{"n_layer": 9, "d_model": 512, "n_head": 8, "n_kv_head": 8, "head_dim": 64, "d_mlp": 2048, "vocab_size": 32000, "activation": "gelu", "norm": "layernorm", "norm_place": "pre", "norm_eps": 1e-06, "positions": "learned", "qk_norm": false, "attn_scale": 0.125, "bias": "none", "tie_embeddings": true, "parallel_block": false, "init": "normal", "init_std_qkv": 0.0203, "init_std_o": 0.0048, "init_std_up": 0.0203, "init_std_down": 0.0048, "optimizer": "soap_variant", "lr": 0.00231, "beta1": 0.95, "beta2": 0.98, "weight_decay": 0.1, "lr_head": 0.00495, "grad_clip": 2.0, "warmup_steps": 200, "schedule": "wsd", "decay_fraction": 0.814, "decay_shape": "linear", "final_lr_fraction": 0.0, "batch_tokens": 65536, "seq_len": 1024, "doc_mask": false, "train_tokens": 517600000, "steps": 7898, "dataset": "wikipedia_en"}
Each number is 128 + 24 x the weight over its row's rms, rounded and kept within 0 to 255. Layers, rows and columns count from 0. Numbers have three digits each. The size before them is the row's rms in percent of the matrix's.

# layer 3 attention query, 512x512, rms 0.0842, rows 432-474, columns 256-319
099:085116139162126094152115130102066184140145162138110128131119103157090151127081163130131114114130140105172161116108164136075099101154142101127157142098089165146132098097131137186104138136164146
103:119130096074127172176129119133143125168142136132123136096090118139117169166139097133171158110121097110126137097150092108115122129144135110113127139091129116147103139108064101130152139083134159
096:125122084116149126167123139098140170136116122103138106176149186139160128095137157128102128074103098161096150094142129139106139146159100146134139121127106130076149154110156137149141083119077113
097:156111117142141159113120089091143134116092124105120104077140154128110102147134099140094123156153119157184148124122114124098127129121125118114156129124102146080103122094088095116139130092118135
089:119187171151134113130110086115132142170124145122105106109136127119154099175126145131128144136114154152133127114099124110076094140185147142132160128141132098118150090084094134135137137108146140
104:109136144125121145154115116100142129112125118144103126120127107135084130129182114130160141103129133115120150118136135108135108109146151133105114077161138140141086116114098128132118152143176119
101:120133138143146151120141129146098115175142076110126124106121110167108171145139122153133164114135091102144133115103134120106087132139160118166143098117098154127101139138098119129160104140123113
114:144139107129136110151107155172147077109131107147156150113119106144122169139131131142146107101132137094123121130109138119138107127095107111127176148120093168131170142096117085133132154169167143
105:153129120110133151144131141129090158116093188123091149133150080105186147107120078088119102113091108079128121119126141121127110102098101136119147127137094154136122132145113178132124132131128134
088:124155140132115144125160154162089110116115149141124148112137095139145151112106094123113123151106131125155126144132157114137135091130189117146094154115117153153084148124148162143109170112124153
101:143081134112113108108127117131140118164130093102083100208150151140082085116129147150128147140123150146108131147118123120125154122123162213122090094145086089121130106128134111144086109103105168
102:093152141124133073149126109091124120162123134153136143135104102142123109105200130104094142194107136121116125114140099162138116109104143122169139122116136089062113129088155120147081123115172164
107:139171234089109097096126123160128157145113185089132147133112172089113140130108120117135149174117131121122152130136129119134127142126143106079135133112071135086164151119062114140113123092135125
101:151141153132152129156105122096161132133106145154157122105133166128087090116189109131153144127135175146148148094163122142131122149121151110118118161145101088137139139121168108145121117153121125
102:163134161162113117150178105160113144114106171116138124118075126124148126128140115131070120142150126114128145152110139104142164125127136107121102142108109167128123158120098124084110157105146140
096:107112150096134124122122114107139110173094128135153099122151160135084121088153130140121114152122133165121160136141107098167121171100076160094120089146170152121122118135162163078095143145143127
093:155165124132123122110153101130148120099133145151122146153136122119088118159131138132098123156152156107104135198123154156094111137088167138104096114123134118100167106100134163139104121135143099
085:104153104141129171141141128126126145125095141129105103097130124128161186132123164120102136193111138136148126128112098122178156120110172105082145055138126134115154155109093109127126089162137112
091:138164109122118103130092135136149163130172129072164162176143129137115123094156118146181112125124109143106137115196106123144120108159139161122160127111124119120089123084163116116108107149139117
090:101142099110135138139133139092135129114140127091172141165097060157138091149138091134175104123113116111132112103111135118151131091129114079138143143134109105166102162113133107132120172124120111
093:084103142115108095142124145152132167128163139095138119123127108101143121128132147122197069108113118158111124157078088132181132091088128118136109139100158112155155145129127137166140135085141138
091:150100116141114099118146120088172117131109082090079122136137145149135123138173147087163137102116112192099099166131134113113152140121141107149110141113114161153133113095145073115129150165111176
091:146136159101154129115135125118106143120123167126114096125123183080142098154061146159098150131135143143122090160138112136117115073148157133124182142123179124107122116125082116111107123160122123
092:124155141078087117099092116165112109135116099124140123168158101106112129126117183129113120118133115093175170150125147121152105094122095129197133158131118153129115156135108169150149109097164163
091:155113147117135140115165170140149116146120177170169122114105086100080141139131170123115105148146129151127167165074115172123110109120138143128147100123144082150117146138162131114130102109099115
094:131113123118119095118145117124131070155104114095090098128111153118095130176171160145144137154133166161161118150152099125115063148099116160105133120086146132116138130085112155113135167142124108
092:128122149176130118123128127114140161143122134148160140108097122125066160138105120126107166120134109121116125125145127124096103135090175110103143114127151154118146116129116163105088121138127135
088:139163147158109122129171128126125146108111125153136159070101146130139143120160154092158151154158134100124179103119079151129162172177147154151170123106093168138122173165104140127103104122135126
086:111097098086162134137100147130130135113147155158106106134129116150148160168164117138137150089099121112160110080106110168131114140150116118145113100129115117124094151092080125124103151121128120
084:117087135123108133142106096144125150118081191170188106159152112130130091126137115142130114091120128129142131100135143122143123137163096101167163116090111150150114175180107130080141133106111151
086:128140108066140130149134149118171109156119114127177168123124146123130105114165139092150117115071165136134061105119141119119162135182146183148122129132185105123108136094151138107128108126142117
091:126114114140143133189110095106124102142160155100104103108195106115119121117086118150165122125098121132145093144112150094154122144104122122129111067184121137088103117147146128088079125104125115
088:117114083128109119127119149134128136118116126130122116194113154103114165141164139073094105119112098110129129093149136135142107159134157192142077103103148137143139115132179162127116064124115159
083:090119153148095099110154114111144121146102124133079164152120112168118107143110144174122174120139121098088117124120122113145116116126129134085144117116123127154145094135109145112153150106126124
096:139109121100140123130170138136096131126108136134131153126081111141128085089167106156161157161094138116109103116124128163113140132211144151105087131155116090111143112085140126117115144117149101
088:097167136144094121106117082122127104111130120159162157145142158143147143131164102158161128107122102118119113074138142132157137107131150143118110088099130112164131142110115150074145162103073121
089:143104125105130144155162135114141169132134135144148153125151108126121122095138154155140159184124123171138134135122124150151159108147151135137136132146120126116133090116160101082092063105105159
092:150129134131132119131105137096125095173134133134145141122173088104136136122115108111096095126118083151153142110157123037121151114164110094197084126172126119138123141135120155099173138152116137
090:090103111143143133109085180125128134112108167136087124126099131113093118137089106154104134154155122151099146138087121143130087083096094097130096104128129136163120131131123119127112107159121098
090:133069100146086105146128121171180175175111146122111168123134157138097123150102136154081080138119118127128149121143131109139104127154112079108118113110109087133130136142101157144156127117112118
085:132141145132158098186123074104095078143185126160149132129100131104112144088157114140080166141125127103138149126141144126094123156105072152135086140091138100155124129121119149108127115171127065
090:089112143116144096122099129081136108120115135089133119118139094171130097144156137144124131080138114186135144109104149150110148194113086124145123147116143159123142171144149132097131079148109144
090:170134107079120105122131116119116132102160121099142139154157114157136182075095152111141091172136181125173120130160142111129112098126147086081104152163111176096173179121160132116132105119145145
# layer 3 attention key, 512x512, rms 0.084, rows 432-474, columns 256-319
111:137114160166159132151119116101122109147146169138107186143161133132104119143144160164122118104103106083128136134113152142168141087093139123090132169130142125161087140178187124166139093110121152
100:108131118120110140153129148144158091129130094102119164086151110123128116132110116147112143186178135129097161133148140125127126137151133128148144120097129160137136095137068133123128105156183148
107:106144108113103099137155149152132083157104149131115124142110104139154110119111123108131119165136176127131139127127081105073122133163150138137097097091076128137126076127140130103100130113104169
107:072117083128163117137100133123106146116152139120120143104117105120123138135168112077120137137116144137129119155129129131171126129140081101097152107107117130104083139106137133122120134172128127
098:186117117104073108118130126127115101119159152176101133133116142171137135123111153112133117150107133136156164144122100132124120129110182155138130193118118095105114127148116153092145099119119115
113:117101185115151140132156173131097139175129107165133095137091152166140126144150134137145116136128120105140118161167142161116159125143131121113124127099089145139141122089131159173192104120153116
110:130069118135143140129138118143108116129118123140136109096143104105143134114125088156155155107135134134095121145117097123123139115083115128112085141117154086111154148127125146085152094144120102
115:143185148119133122148123128144153104106128146099124157126101177122111130122100127131104108143131144173156149147106127108118159127102107130120147156114145164157186128154121181128138080102117066
111:151137120110164110098116129188116117115176105076141172120125160160091128118134096115074108133113103094131077123080158162125156099062103143124144131151112121134119145126150160102113097122114133
108:143114122147108124158121129181117128160124120153126124120118115113133145116154161101129119101090122125134162109142116123146118116177134166145134139132150087107137153140127131128105134112120159
107:105122163160112153110121133111156128118138114074096074125107135139155144122173111132122133110140161145100134144118112115154117147134113121132086151109152110112125142109153117107158106131142135
105:145125126109130131162171108136127126114083078137098122130097142156144143126110106142134139142165141103137148119085148174137112117130086119147099147133160093116123129129149162124099134096168154
112:129159157127155135114164117123121128168114101106120131139120126151118121142141153107104089141133156129168098182096138117113125161120137138129160136122110127135098191083134155174110125136121145
100:102138140144118105123162110143179120121135160144128102149126116142138177110086127080130060139129147151170149106111192167091113119103070135114124114131089136108145118128123075120087137160116124
104:170122126069126081138112164140141118113101107105110131143134141151141162139131108132133096119128096138160134151127147129128119077109110144106126103118100112142075108140108125112106133143122120
108:096112157120094131133119079103124113114114123102122119074080116128084163166121115047123137067109157108112128118132127138139119132170129089143100098114170117098110143156097114156133117120130102
101:108130142099171093134153100131117079111151125152135158156102064143136147099142134144102091155159137106157119149111150114081156139106103174134110140150177126135119131101144136130070135160109109
095:133098124121109139103155115112147105152121149092104131122111132165134154110122170080138089120120142123118124185135092110163148122124150089114111122136135130116112105117147147164128126104134131
102:176110146095182147148094124126144142157139128143141127140142148087153145132081143127154083138118133152114169125172145101157141099070106173124145107121125154098105113120158166100103095103117055
096:095176081123116146140104122107139148133139147137110118130062111104116122152108091146091149152114147109117136131133121127151120156121170131143102131142122136151129127151099139144115151157092129
103:098093134158139102111171119138125131086126122138115113104125147112132084141166120095153102134136158135073147156132146114154113087095084099126116092165142155139096096080107164148087101126115160
094:132081137101108138108098106120148094176118125133128093087103124158144122138176156091118155115136122131101102141154138166139091126117149163153147092118143156167107157115129135132157129089129156
096:116146114131151132157086111116115123083151141113162127113128125105134119149087083151104153161149116157132120120132112136114156114108122118121160128144149117109145093115079159099134116096144177
103:129133122119153131122116110148145147140135125171109127150120121145119151104136105114093128133160132139133115114114154132148121119101111137138133150146132111083136147087164123162103119166105126
098:108115130114138078103146125166142114121137180102100119093106135099083149122170127130130092120121121138149147123136087144123111152151121144108106150152143145120158154121133164174112107118142153
104:102115102136120092148154119120112085111140104126138186094068089132120125167148146138105122135145116101151122141152137135132131107115087115150120121165105103169159093084116135133177139100134057
091:104143149136154153173156122120168113108113114144148156142114140138105155114151116140148089111147152105118126139139159102165110123118181128138136127131153128131152141135127090125184109132115162
098:106112131141084103139123118137141075115083156121079155112127104113121101113116093126118126109115117079133166104121131150117101169125154130121156138094110141095095113165135149108099151109121126
092:156129133122079189092093121114099170131150112131172150140108141089149151151106118130142140169076115100111081097112162160120090136153119129117082120144104173139136116144162139136129087155139154
092:138115133130117145093164114131180142076107173109133071122149141123139130154128137111100090114110117107155113146150144140173108158134100110154116144104145089138079107132130110113110100139138167
098:131135166148142105163128145155154123168120127121176139125159123103141118116181138124153099166111144165146159102138133122131166081139132130117105090093134100166131087093127108118150119112131119
094:139109153131128063125106125151138134080136128120123145138162140172090133128098141132169099144152124126139095137139128128169093119091124067100180112161151167117177142143133138107141141106134110
094:124172087121138189124134119124131135111179100135106170136097156106134089157156117151143130102158155132070129088150155168118124166120168151123116108122105169154145129152130132104133127080138089
089:107123097170123137137155120146160095175128106132109144155138114142088147130119126167125171149140131124099120089106086116154164151112129153107142149092127098136116118164115145104124184105086100
099:118121117130128152110132137102136086121119126130151150104134143116114060126132111134145173133096158133134127124114144158146112125133105133157074133155116129150143115165143133118111130134145185
095:127116128139112141173129136136134152150115113169103149144092136120135088143105126111130109119141140161152163129157121105136116143112169115126131161135147138153159142102113121091126135101135112
099:104138127083128117113160134147159182136145126123128100196144092146147148164134130162074116139180146152131161148116113128168169120152167105074153106072136148153139154142112151133132120114170141
093:168144147141126090108146102160143110162150099143141126109151080114150145108120118160115152132120166092109082130134107132137130114156101119118138149134127139097153160138118143102150107129113144
097:092125164112118141118114170106113110159107102104124128126118115133071127096104138101132147171158126129106106134087141108134146121127135105115124098162137147124181131123115107106126111162140144
097:117109105159130145076098060120181119138184148123105097118092135130175138082105122102104096123119126131103131126145138135148104141132127141085112137127123144073143155129142130112138114135120145
092:155128147165130073137079114123131105136136158164124117100114117125100123175141117137154120183178131106118114110140159130101104117111109090175126125113099115112122128104149114140154152100145158
096:128140090121147122106117119177133123132101135152112144102099176093121079145166146114134121083153111135116143101184163119121086143171168113112123158123099130205066152141151116161138117165138131
096:119161115120119117118113120147144122115133110106114121147146141148105155172134147113145104147141117101132130126101108157128094104100145129115115163084150141127132129081123108102151119131136160
# layer 3 attention value, 512x512, rms 0.0886, rows 384-447, columns 256-319
103:134113145101141140154105123175144133119138130129110150131116172138093103141155125103143160105110153145139093118157099146122127143114116143139189102174140146131116170107169104122140137097097130
108:129118107143157145118110124146151149158104159141117158132135132138094117144145134132116159103122096131158146162086129150162163166098090098107142141133146128157134133123118122113132116154126150
104:147082134119117145117109108111122125161104155104174145126132134149182150139139161130124088121139152136128127126144148138149122115127122150153160130146095122112114113177121107098134142106147073
113:148145121141141118133127120152119167059118127142159120157071180152116117095119144161125121173135110124121092139106191153109178149146111153147151129108131168138142152156114157103125118111137150
103:167130131116053175154082136173115120139078131170095140119110127128122108137146172161143145090165165115097116142098068118144122113165093141115143137134155137136139159123122127140108103152132133
108:099094151150127117127073122128146110143125115143133138124134124176139134105145108120129128122126131127148131100112098128129094157154106114143099167116154117117098104106146154148121130130108115
117:149139135131109073138114106113100135135106097141133138119123126147130154126123147126154149182114112109111132135154170158107096144101165172093148107148122141116142107109103104129141120087141089
100:108173112104149131119085187118182134114115114109164131155110086127116166120151102119139122143138159114165115108095128081110151122121117105128197140133134143117125152127098146158093117123138134
114:163125132153091138177144134118083104150111085126136166148134133112128102121106128128158139110138111073093120077159124127162189141132136114128124124131091100145145112167136145108097124139163089
110:119100140118159114121078101110171105081107129115114128109121137108135157144126093113101156033121141152143133141093157131133131130131134124136105131113130096097110133155118123087124153142128143
105:134131141089091124167132103127099133118153109132163115112120119132124118144070173127127109120172112156162103154123106116146113106132120133104157143123129141135134144142149154121124121123084114
110:138105166101122093151121174100119090123123149168094096083140083117146174131126108088088116129139200135117089108148116145104129108128075116110059147124135146114114157147156086132111106114084114
110:123113106123145148113081165083131138088092110131078117140109126112159130151148131175107118107148105085111147164121164146162138144137161130172157120121106131130162158143124146105101117129124142
105:173141149153148126116107131092145135155132111119139145106111129150111160117122103114199122183083090106140150122128182163122162100126092112101159115160097150106154133128147130173125180123107120
093:123095096131163107103113122094118131120127133103115137147104113151101108107099148128136138142086130158089090119162116156144154076102162118106104134110085121144129150126105156161103111121124121
109:150124150084081160089110119107141135133116104157115144149106147128146134154100134113123126130090122139130156153137142138163115098079108149164139122122152168122119114127129099131109156144102118
104:116171132109142084125137062130156098158077133133126115132093112092120148142134134098160123119138136094136120107110122107125160115089132121135156144155177146153174108063133177093143156119131125
108:142107137119125150081173130134115195143129099112123134150127135148118175081122098112139135136147148105169154115130102099092140085135107141107148123149142158125125131177115087094149120145149140
111:140120107107139099146098130104122130099111160108204120138109134155148128102153089116159135133132148101185154142149146159093159148147143168131142120136100131129104126162132120156137138153121167
100:152136156114159119136131178087120129159101110143136117153118139122197086114114121159128145156112100150142112163124145139144124133163092138107121117106092113150133110129148127114147104151164136
116:150157131143194131149116143121124178106087123117114123130049130076105135169125141107168143123123141123103129102130139100151145094125150127169153150141114151088130160119125092102158145149108150
117:168117102098112093131135132095146111139159153119121123137151184155172123138147138140132123153176112090103154110131134142142192149154151146120137118153130107120171120151096160148122136135138110
105:135113139136110139135145162098138104127103090120136157138111090105148089180135112116140106109131130152166110134102132104121096132131117125127128158147103114177153123141124100137143139121100133
104:172091143082162146134097134140076136179149146138096106163133139137135136145141138110093143121149119119163101125113060123138118151116084129125125097127118116154089123093071148118160122142123126
108:108173143147079123125116111134129139156128081161137139100142158088127108118182101105121155069088106129114152193141131129133111126157104130102121107101068157109121098124122120149146126113144141
106:128117143120132132130096114132118148180106148124139122152137113138120143091110126142099111117109140137114148133171154159120137109142098123150153090194130116100099117105126107152126197134124143
119:164125099130119141125143150136185100107089177118133153116107144152096158179112152099108145121135167122168091132136115065101102122111121147132149150146144135163089128133091114124169146084107128
110:116119140138108089137131102138138131146114130114150169156132107149101101127142114166096140124149127133092155118161128088203118153127138145106128101140122113108090109134156128107099130150108099
103:114184133133143115092168157128122128093096150061143099127105163158115125146112133120150126125131109134137136142076145165100111122151118130123125117150134154137105128111142142126105185106128120
117:091091173130127137139111141147133155113107105123104100128108137126114170129133117137120100128134158108135152105144064116147106137102153112143134111113129160113078144137124172151144121092158129
101:160127111132086139099135154121150130144140097130096126135124150075141097115101114138128141106142150115099099110128161103124147130129126153123123146126139149132160125172129115094130119135123123
107:152103139134138144165147087116134106145130113130095150131150150169104168161099123163151134123129092131115100105141108126106104144086109134121174179130124119118131149196112149119173157113085136
110:108099140087161119151132097099114097152155140138152148150156052125131113103110097117167114107113134137093140125117114121151117123138155112119121132162113185111106099187136136148111133148146109
102:150116089095114116062123159129122086137148152144078133173150134149157116101128120137150141158127154157106127203094133117096128153179123138116142116153111129110154109139152091107176102107166163
105:095145123131085148099157155109140113179120117114116106153178124101159121127128109132130087120130153132097113118118141046112076086172137162101138087146087155079120108135151110133111135126141152
104:164108170130140113165132136111120123128167162160132114109138148130163147101146127135127172116145147098141118140129144146110105127135108113130096156153144094117167117117121141133120125137098136
104:142114144105116151136113128112126115132121083103115116128105107144106139152115129121139134114096155112125149127077143160117171152051156106104139093127120157126082138108099158133153145093159103
122:126133136159122111122143120110117129127134106045098133148119128138191137131132141118150155094117076155127124123136124114105166094117135144095162128151117143131136106152193129143136102144167164
106:108148102138110104138132110137128149093125143109185127115124125107155123154129115121132096141145107152144149157150155103134090143130169124110125077158149126101128123127160093166124132136179131
110:098114135111136145162159141127121143097136122068131099144096143141118107114086168111147164157066131167144094106133152143114168146129152105145077164082179100125144135131122133117124152106162107
114:128133108073136125124092094147148101139106127129165196162151089138110133154152111142120094111109155118109119169133126122136113117075135162097118106099157103118106087165127078164092110133137094
109:135114144123111182139143166098131126108128116127125143164114127104197140111131133124099123164111129161132142136161161161116131123075106131098120113130096146105122119152128134085147138157120146
114:096133089105121102175105118090098118133163117131140115176112105152139126126144102170126156125134131099113139141158137171100079120145119113119160115081144116081126164069106106135114118095113107
107:123171178129130111146141161133137115150074137077062106160110108169144072154169128112127060076129132126071114137168089129135092123137170144108077122126119167149132142106119108121111137155117133
111:106123146134143124111136095148165115120092152080126138104174147148151123148125085086107083137153162155156127127132139099139142140129098159108127174135132118137060124144100133125077148137096174
106:172103168137136155166096131105124105123145128146134121145131150145176154183115127092130106119151118108130145129091139099096154101144103110124150124137148143094144109157145120128088117126116128
108:132142110124129132144120104131101150132159118139094108104120143122129096168129113114133086094114102145122156110118153141128150170138138111121149130113153122126212100104142109119130113126143144
110:106088136098098113117083205081133169077104132144121130148141117147129143105144116149132133126170139124142081116162107110122093112123143123103127124119103101161109112124117146146138103076144138
104:152121099110115153166145152103122089096104113139138122142133125125151071182088086149120127140083117131088167159155123117125113118166163166090111099144118119176135108116137121137135110142124124
112:134155088108160152114177110102113130112162099186131091138121147115116119122108149112162126131117145161116158118133142114129108117126130119150061147119139124095141146160114158132083136161159166
109:109117107147116099155144138135131118098133157125101110138095172126139195119143156121123107128142115091103132187119151107102143156101113158117140139118113122148118142170131177137127130135148104
113:114161128126146112140148088190149136099134127101183148124139193105092118120154195121113141138133144123178189123111060115131088119117100156140141116143136117140138121104121099135148143134099119
110:109139103123162150120116158156137141155120109116122140136112159124147147126154150159135135115134126135122054174140119175116110140131139132119096072147143126175108177097105136141163172144142130
096:101092146095107100171117099087116142086109162170105096172166133123098130143150184115135141144147126109117186130169143108136136131138154125123148104104131161106155166114087109139156081093114149
109:145126124110135143107114104140105134107141094130105096118166136153107079161113140152106146126128163163136130128090078150102146135107148105098138167099081148145112112134193143130143071126162132
107:092143195150115113143111132147149144131132132141136122113126145098137130149129060105087114118149144171113113118157131129202093094127127109126093145128149135109122184142146149174130124113087158
107:153159150122117111127090132114111138125111122130142188127108109143115146099071177150147159098126159145138086126160119172124127129142108144106181093123152149126113113099114133122152127118111113
107:158110124148132129124072089141099127137116122123171142098119096122127158129130137102112126116159149115137126155103108088161088107125094121152124078142093115141126136076100111127124112121124118
104:143164110153123135130106156135105132122168131115131128154118111147119141132165085169136119179169105115133113178129139159135157155130112146141151149106120110100176162140123113150103133110135174
104:150100119138156141136145130143104092138126115143111105093156127139142173195164129122104114109145121132084158154113205140117138124142095110151074159132123100126125104101103130126090113168148131
108:139120130128116140140114118158160130093140098089156159116118155080096139126109087148136115119118163088129140128139046089111152146112139101142081152131105117145156108081127138138132128132129121
104:102113113104096134125133105138090092124095157124102114132124136141113099163143118112137110104102126137104111108128071081155087109145125136089084157150132181138105106172124144118148146129094122
105:101129132109125186116180130111135158098085095148157105153150120095145165139122156140108136098138131128102099128134127108133106145133110153111132083144121151134109166144108085087102117110132117
108:126128162124096207100113137122114128124115169108148151146129149143113100133078121132118118132162142163159087113171156128130123154150089139125163082156134132139145099121097131128139181133113145
# layer 3 attention output (transposed), 512x512, rms 0.0764, rows 384-447, columns 256-319
102:101110116110111121153114075160106147127145134084111130111159104110142137111124145148084133123115167096136131136091162105132142139117119152104124109117098134099139138113128134133117158134102122
110:138148149134129116111119093141126170112126110123172070136100150162124121108133099107142095126142125122130129117157176129117135161122156125068113117111132105137124078127148122113118139098093107
102:121152101162101120154099130127182103127114107131157134119086138118124162143132094123069143119193148107160141146125122111159117125094176159121132139144147164135149143128110138126091114103165110
105:142104142117195144149111110086130177156141126114141081099182141102166135125116142118137114132136159149112149149125107122158115161145121077121109122172139105165115143113156096119124091130151142
102:080108144154138123150117153101112147144113118108129121177139127138110145107127141110166124113135108153145116117094170110096126166101107121155114143140139111161110125117140098108094136148124119
101:085125130111114135154151136166112176132132152100162083107120123091140150130086125127159116099116123123123131096125174126150130124179116133135188127104114139098122126124097106118100123111113155
107:114138101083130107129129131168136156086155158161155110122117129123143105152114130107118100080105119125137128152126099138120156096115140098127116134134116196123123121137095152132114144099163073
101:114140105108098126165148160164116171133149127101070122168163134178118105113161119104165130109101113107084168143128130123095152163084099123164126141108113142100104134136142126141161150116119132
106:139114104176172132130106125153145149144090092163127115130136115129121155155171134144123093135137151195112141125114135120117122118092103109142143143148150130136134117143137150161104156174117140
106:136179160153130147175121145118182106095068091135118120155134120151108134079099117182167124154085112122098155094126074107146105153150117106145165158172179108139138102168145128138146139083134129
099:122127139083158123091134135076137133100092130148136106127134160132097133109155151116144123151123117089105134129126140163113095167174103147129132148106154123129147103115100103125135104127116158
104:091146140148086157122113076117135143147089140134141155136130106117093119122149129158116167140146088102198167136095138149159118170115084093107137136135098110085141143146127138111146136134112140
104:161122177158162097154101104161137117102161134145115115138156099120126102140143125144150097121146137137109120119073150172118157153122102146075135143182159093137119123147143109144160128130136105
102:093110121130136164129170133136123089104126121135133114129138103107148123082115134126124176150142154134184161118114147137179159129134105141146121135115110145131140101090119145100105166164107133
097:149124117083110136122159126104142136150080112143181138127106138123103144141133149110137137101099106096129134092119121135183093148128122157137106096167106129148114096139141140106117100123142117
105:102116078134104094131121115123124119142083134146129143119132103109086150107126150112106131136130147127101121085128148131134143083124166138077141151152108160168130101106075091138076153128080102
103:140159106109113121156166152121122125100159060089098125131117144112113136107165118110140147147091087141105103158163131143094091086103120130134113107127160154106129108129098151124143147130154087
106:137052131126094124166092136065132104139090161138081159138147111108117068123094142134096137139145071162168115148145130138133130129123149111071123114133129153110133114105093154159095146076156092
102:114109121107125112103139124122130164108119137169098166138119074096113088136143118138150115161144119167127132111100157113138172146145125093144138135109174170096132119096133131117136119122175144
099:135127116091103134117157096097137133120086130117137086118159145110133143094115126084093173104088147098112104139110129095183162111172126151149134133182116173106091144126073136107060091120099121
106:117135142100125100140103102078070087138115105107163071144127098152179134134103114147109128123098122125113097133119114114135121116111105146142083125086117131108157133096139166129108145118169138
106:122108140167138131085114145141138159094158113151118114150105131098135105137088114123114130065146074137145107118148119135150122123120157093130163143162161143081098106153159131119096147154064154
102:106153120129143156124150123160115168135122108142146126142099112152124129145161164127138148090128113128072127115105135157144145129146117119133167083114138128138094156121111089108151105133101152
104:132144118119162131142121137109153079105165133076105121138182133160145146115123120111183140138158083152106140154099181102148114152091159086103123117110101136143143163123142175184101103110156127
106:124127070194146127089130138122130155119112141137106097173128170131157158151096136176156114121148105150169128088108146125079106113162117106124126126081143177182129138132136154166124132163177118
105:075131120132118125120122112145118074137164139141100109098125126164132103152132137135140113103148120159149113133146128160113128123156145106143175141093147101127123148145082179163129124145157141
104:127114115158121091135146110127131126119106124123113112138120144144106107103162116140125121120135131166102132136141161144128146140112088135142102088134069133128173150110115127160123107100066173
108:202106109103144100139140132136134144133129113144098086118114165143118136133145162088126109122129154121092097164100084148140168116157110120125113166131135131133130098154155080141122157096127111
100:143123093122089155172081097152119151097156144158117152105133142097142117125128143121117097126133096104130121102113146123107143168120132121144130143134153134115111164127152111147137149122103155
105:107141103157147115159111152142149118130193121121113097095117149122125098143136155107159106102122137113135133118128177124121149132103132147123132134115156122134190105144145125096118114111078103
097:126133134108093101165119126151125116092099101135147140127139122151146116124140169165140097110131146125116120123161131144093145114092148179131142088149161104133131155119141120115122117110118153
106:126119162159146144101106154120119127106139116140085185093104171136132144076146170149131110088162164126124169086141117128100110126123132120100089143095089112131110107100165130122131149104157105
103:160145110138133184102083157182121129110113153099167124122104151116123108145115098097114116111113105150155137159134089143162163150152163184094116134113089113125102125086134145123149162155129122
103:114124122114140103142113114150127157132121146121129155140086106129139118135138108077167132130136148124121122162117129131126120078097134133123151107101087139112093183133122139131105121124131122
105:164119126096106116151134147150139135133105139137119174140136131091134129127113125094123130146081146120104129120127117123138131154154093106141133110119140074173111141129078136079114118100138111
102:114131109111145186096114153156126120095136087160111137152106134153111115128134127126123104182140125129132136124096141126164094163151094150067183112098107128107118145121170092108102154164163126
100:134153132136108146168130159086128122115121095084120135142130133142104125163117138136119124116205117118126151132115149122137071074139099130164146154116152104109172108131129082090113090157151171
100:169123095133130072135138153140124098132198134174128136128135154165144155130148116147106140093130187112152144140103167159130091144115128105094100135089154153170133139140078169103115145101136124
101:134096153185160125148152132147174172179136153106100152082092156158116139167126140130122147122131170120156136121100093138152132105112096138114136118111139131118139190154090088130150120115140144
105:123124119101109079118122114099149123148102143109131112116125117135101154162130124177147114086157131120119129132138142134154113132117128160131124112163093113149128129126172163169113108129131143
107:086095097110139121137131185091133140128100123112085100116097141145127125111126091149130116104132130134153114110100113133114114111114058126139142157154099156130135166095125176157130162097123103
102:104088126140157102112160131134096091159114158106140103094127115135125138137101107082115170116100068125144096100119119086074190114147148145112197103117121135099115131098094127161142095125135110
105:127114130134120133126139154163149103165125141140170124124118105112127119145133114124129110130134104109134132124123150105122162145149159131099100155137114121166077067179110129150123155101179136
105:149096092186133162131140125154096174093132070115110159113129088128134129138137069127112122136118063120130091127118096142115151146117089081121099117162134152160127135128149133112131129107135156
103:169119125146149134146153145099102156138117104166104109123126082116110140140109132136109132155138112115125133118116143126137132129125123145114187132143117156100156130126142175117141090101105134
103:141126108126150147120167166128159142140128164125100140138132141134147145112120150145112100147093155175142118109129116146109121153134082113127098141166141111102152114095115059173154132124118150
103:113129126097128107085156113098140122093137132157186158155097094160147146080155145118138118167082140107163099120115128131119114101101136134111145157123152120177108135119143155153167106097171139
102:110140106145134149128125131092142155159134128129115124104098129160140152141137128141136170135084151095139140136160200174138137141152095126138138148139136131093101119146134115121162100122141110
102:093100086150118139085138120101136110153122117140092146128081089093137111150137170118133153115157124146141129142122101137109156120130123090122110154101141075085132165144151162164129148156147122
107:163160091135158104140093144094145131149121093082134166056107160105109116152128097103131102130102168077145154120102105135145126128110093110149167157129156098104125074142157103169172100114111146
107:123172138138115128105148128144087107165151134080143137112137113136150155124167150143120144112140181132101115147070113157147121118132143151120122182150126107107128167119114146124145125137104109
101:137125147157113088149126080113099127134167131148129157131137117142101096143134099170076095132121146153177097128183141084140167138119154136179184115127125130140140138145117131121123120101104133
105:131099162156141170099093118146110117099190111148121135119135122175122116134115142125161136116140076093078121101081120082115130062118161134125137112085116119141126134123174169103091119119128113
098:133120119133093122095105168177120153141124108170189111091129123139124116121113088151189093115164125143158121103134089118106145112132117134124113146140125135167099120126182122112141146153143108
103:136119150104141098171099143128173121100156173129113137145165099099142108118142117133108172116162097084135147164136181118110130162154105172128178091140113081112129077105077123129196161124096129
104:122122082122127126095103104151156125122129111147145105184111152138144124141140172132156118114110121141138120122098095090099133055132148166134166157118175092178135104124150173126123126100124145
104:160101128147163111162114107141175103136143138125150137155155161153184148154148111124134136173111127141138125100128093114132131163109138105102102159147130144141106162152115169116164127142119069
098:133124202132168113157131137118119153144160147093137134131122127121082116145093155108116124133076125134110121149141151128148131119112161119099139128109178120140128142122161156139073075141144129
105:142082082168144139078110132091147119154135110147144067115092143120096129126146155122111128114158129154117147092082112131102101143155138135091116117129165119120102108103110103057135149148109128
101:180109094080178111087091121116164149148157142132158126111115069124078127134128114143117112169127124157142144101141103116117118108117117133134104152136155108116134145154113132135141141097098081
102:130130108118138069136105109121148117133131094133158116168170121139127132156122136131115127153169171115114121093110143155125138137071119078118156102103157147091072114127118110145129137106097157
101:106128123170186130162137146113157133118108106165145118142138149108141124123141136163118113138158144142121151162147127125100130137123132114167104096102099159100148127141145089128113140110178095
107:146169139152171143125093124152128121115155166151109135107131157103138113120118121116136126134144116126157123113131127135133194110098145121093168148128139109172107159110139130146142148149116151
100:167133178146124156108118133138194144138148117136091133106093096077137162121141132149114097122152132107131128130134144131126130140133128103098118136126144128085162105112143143130109116125124091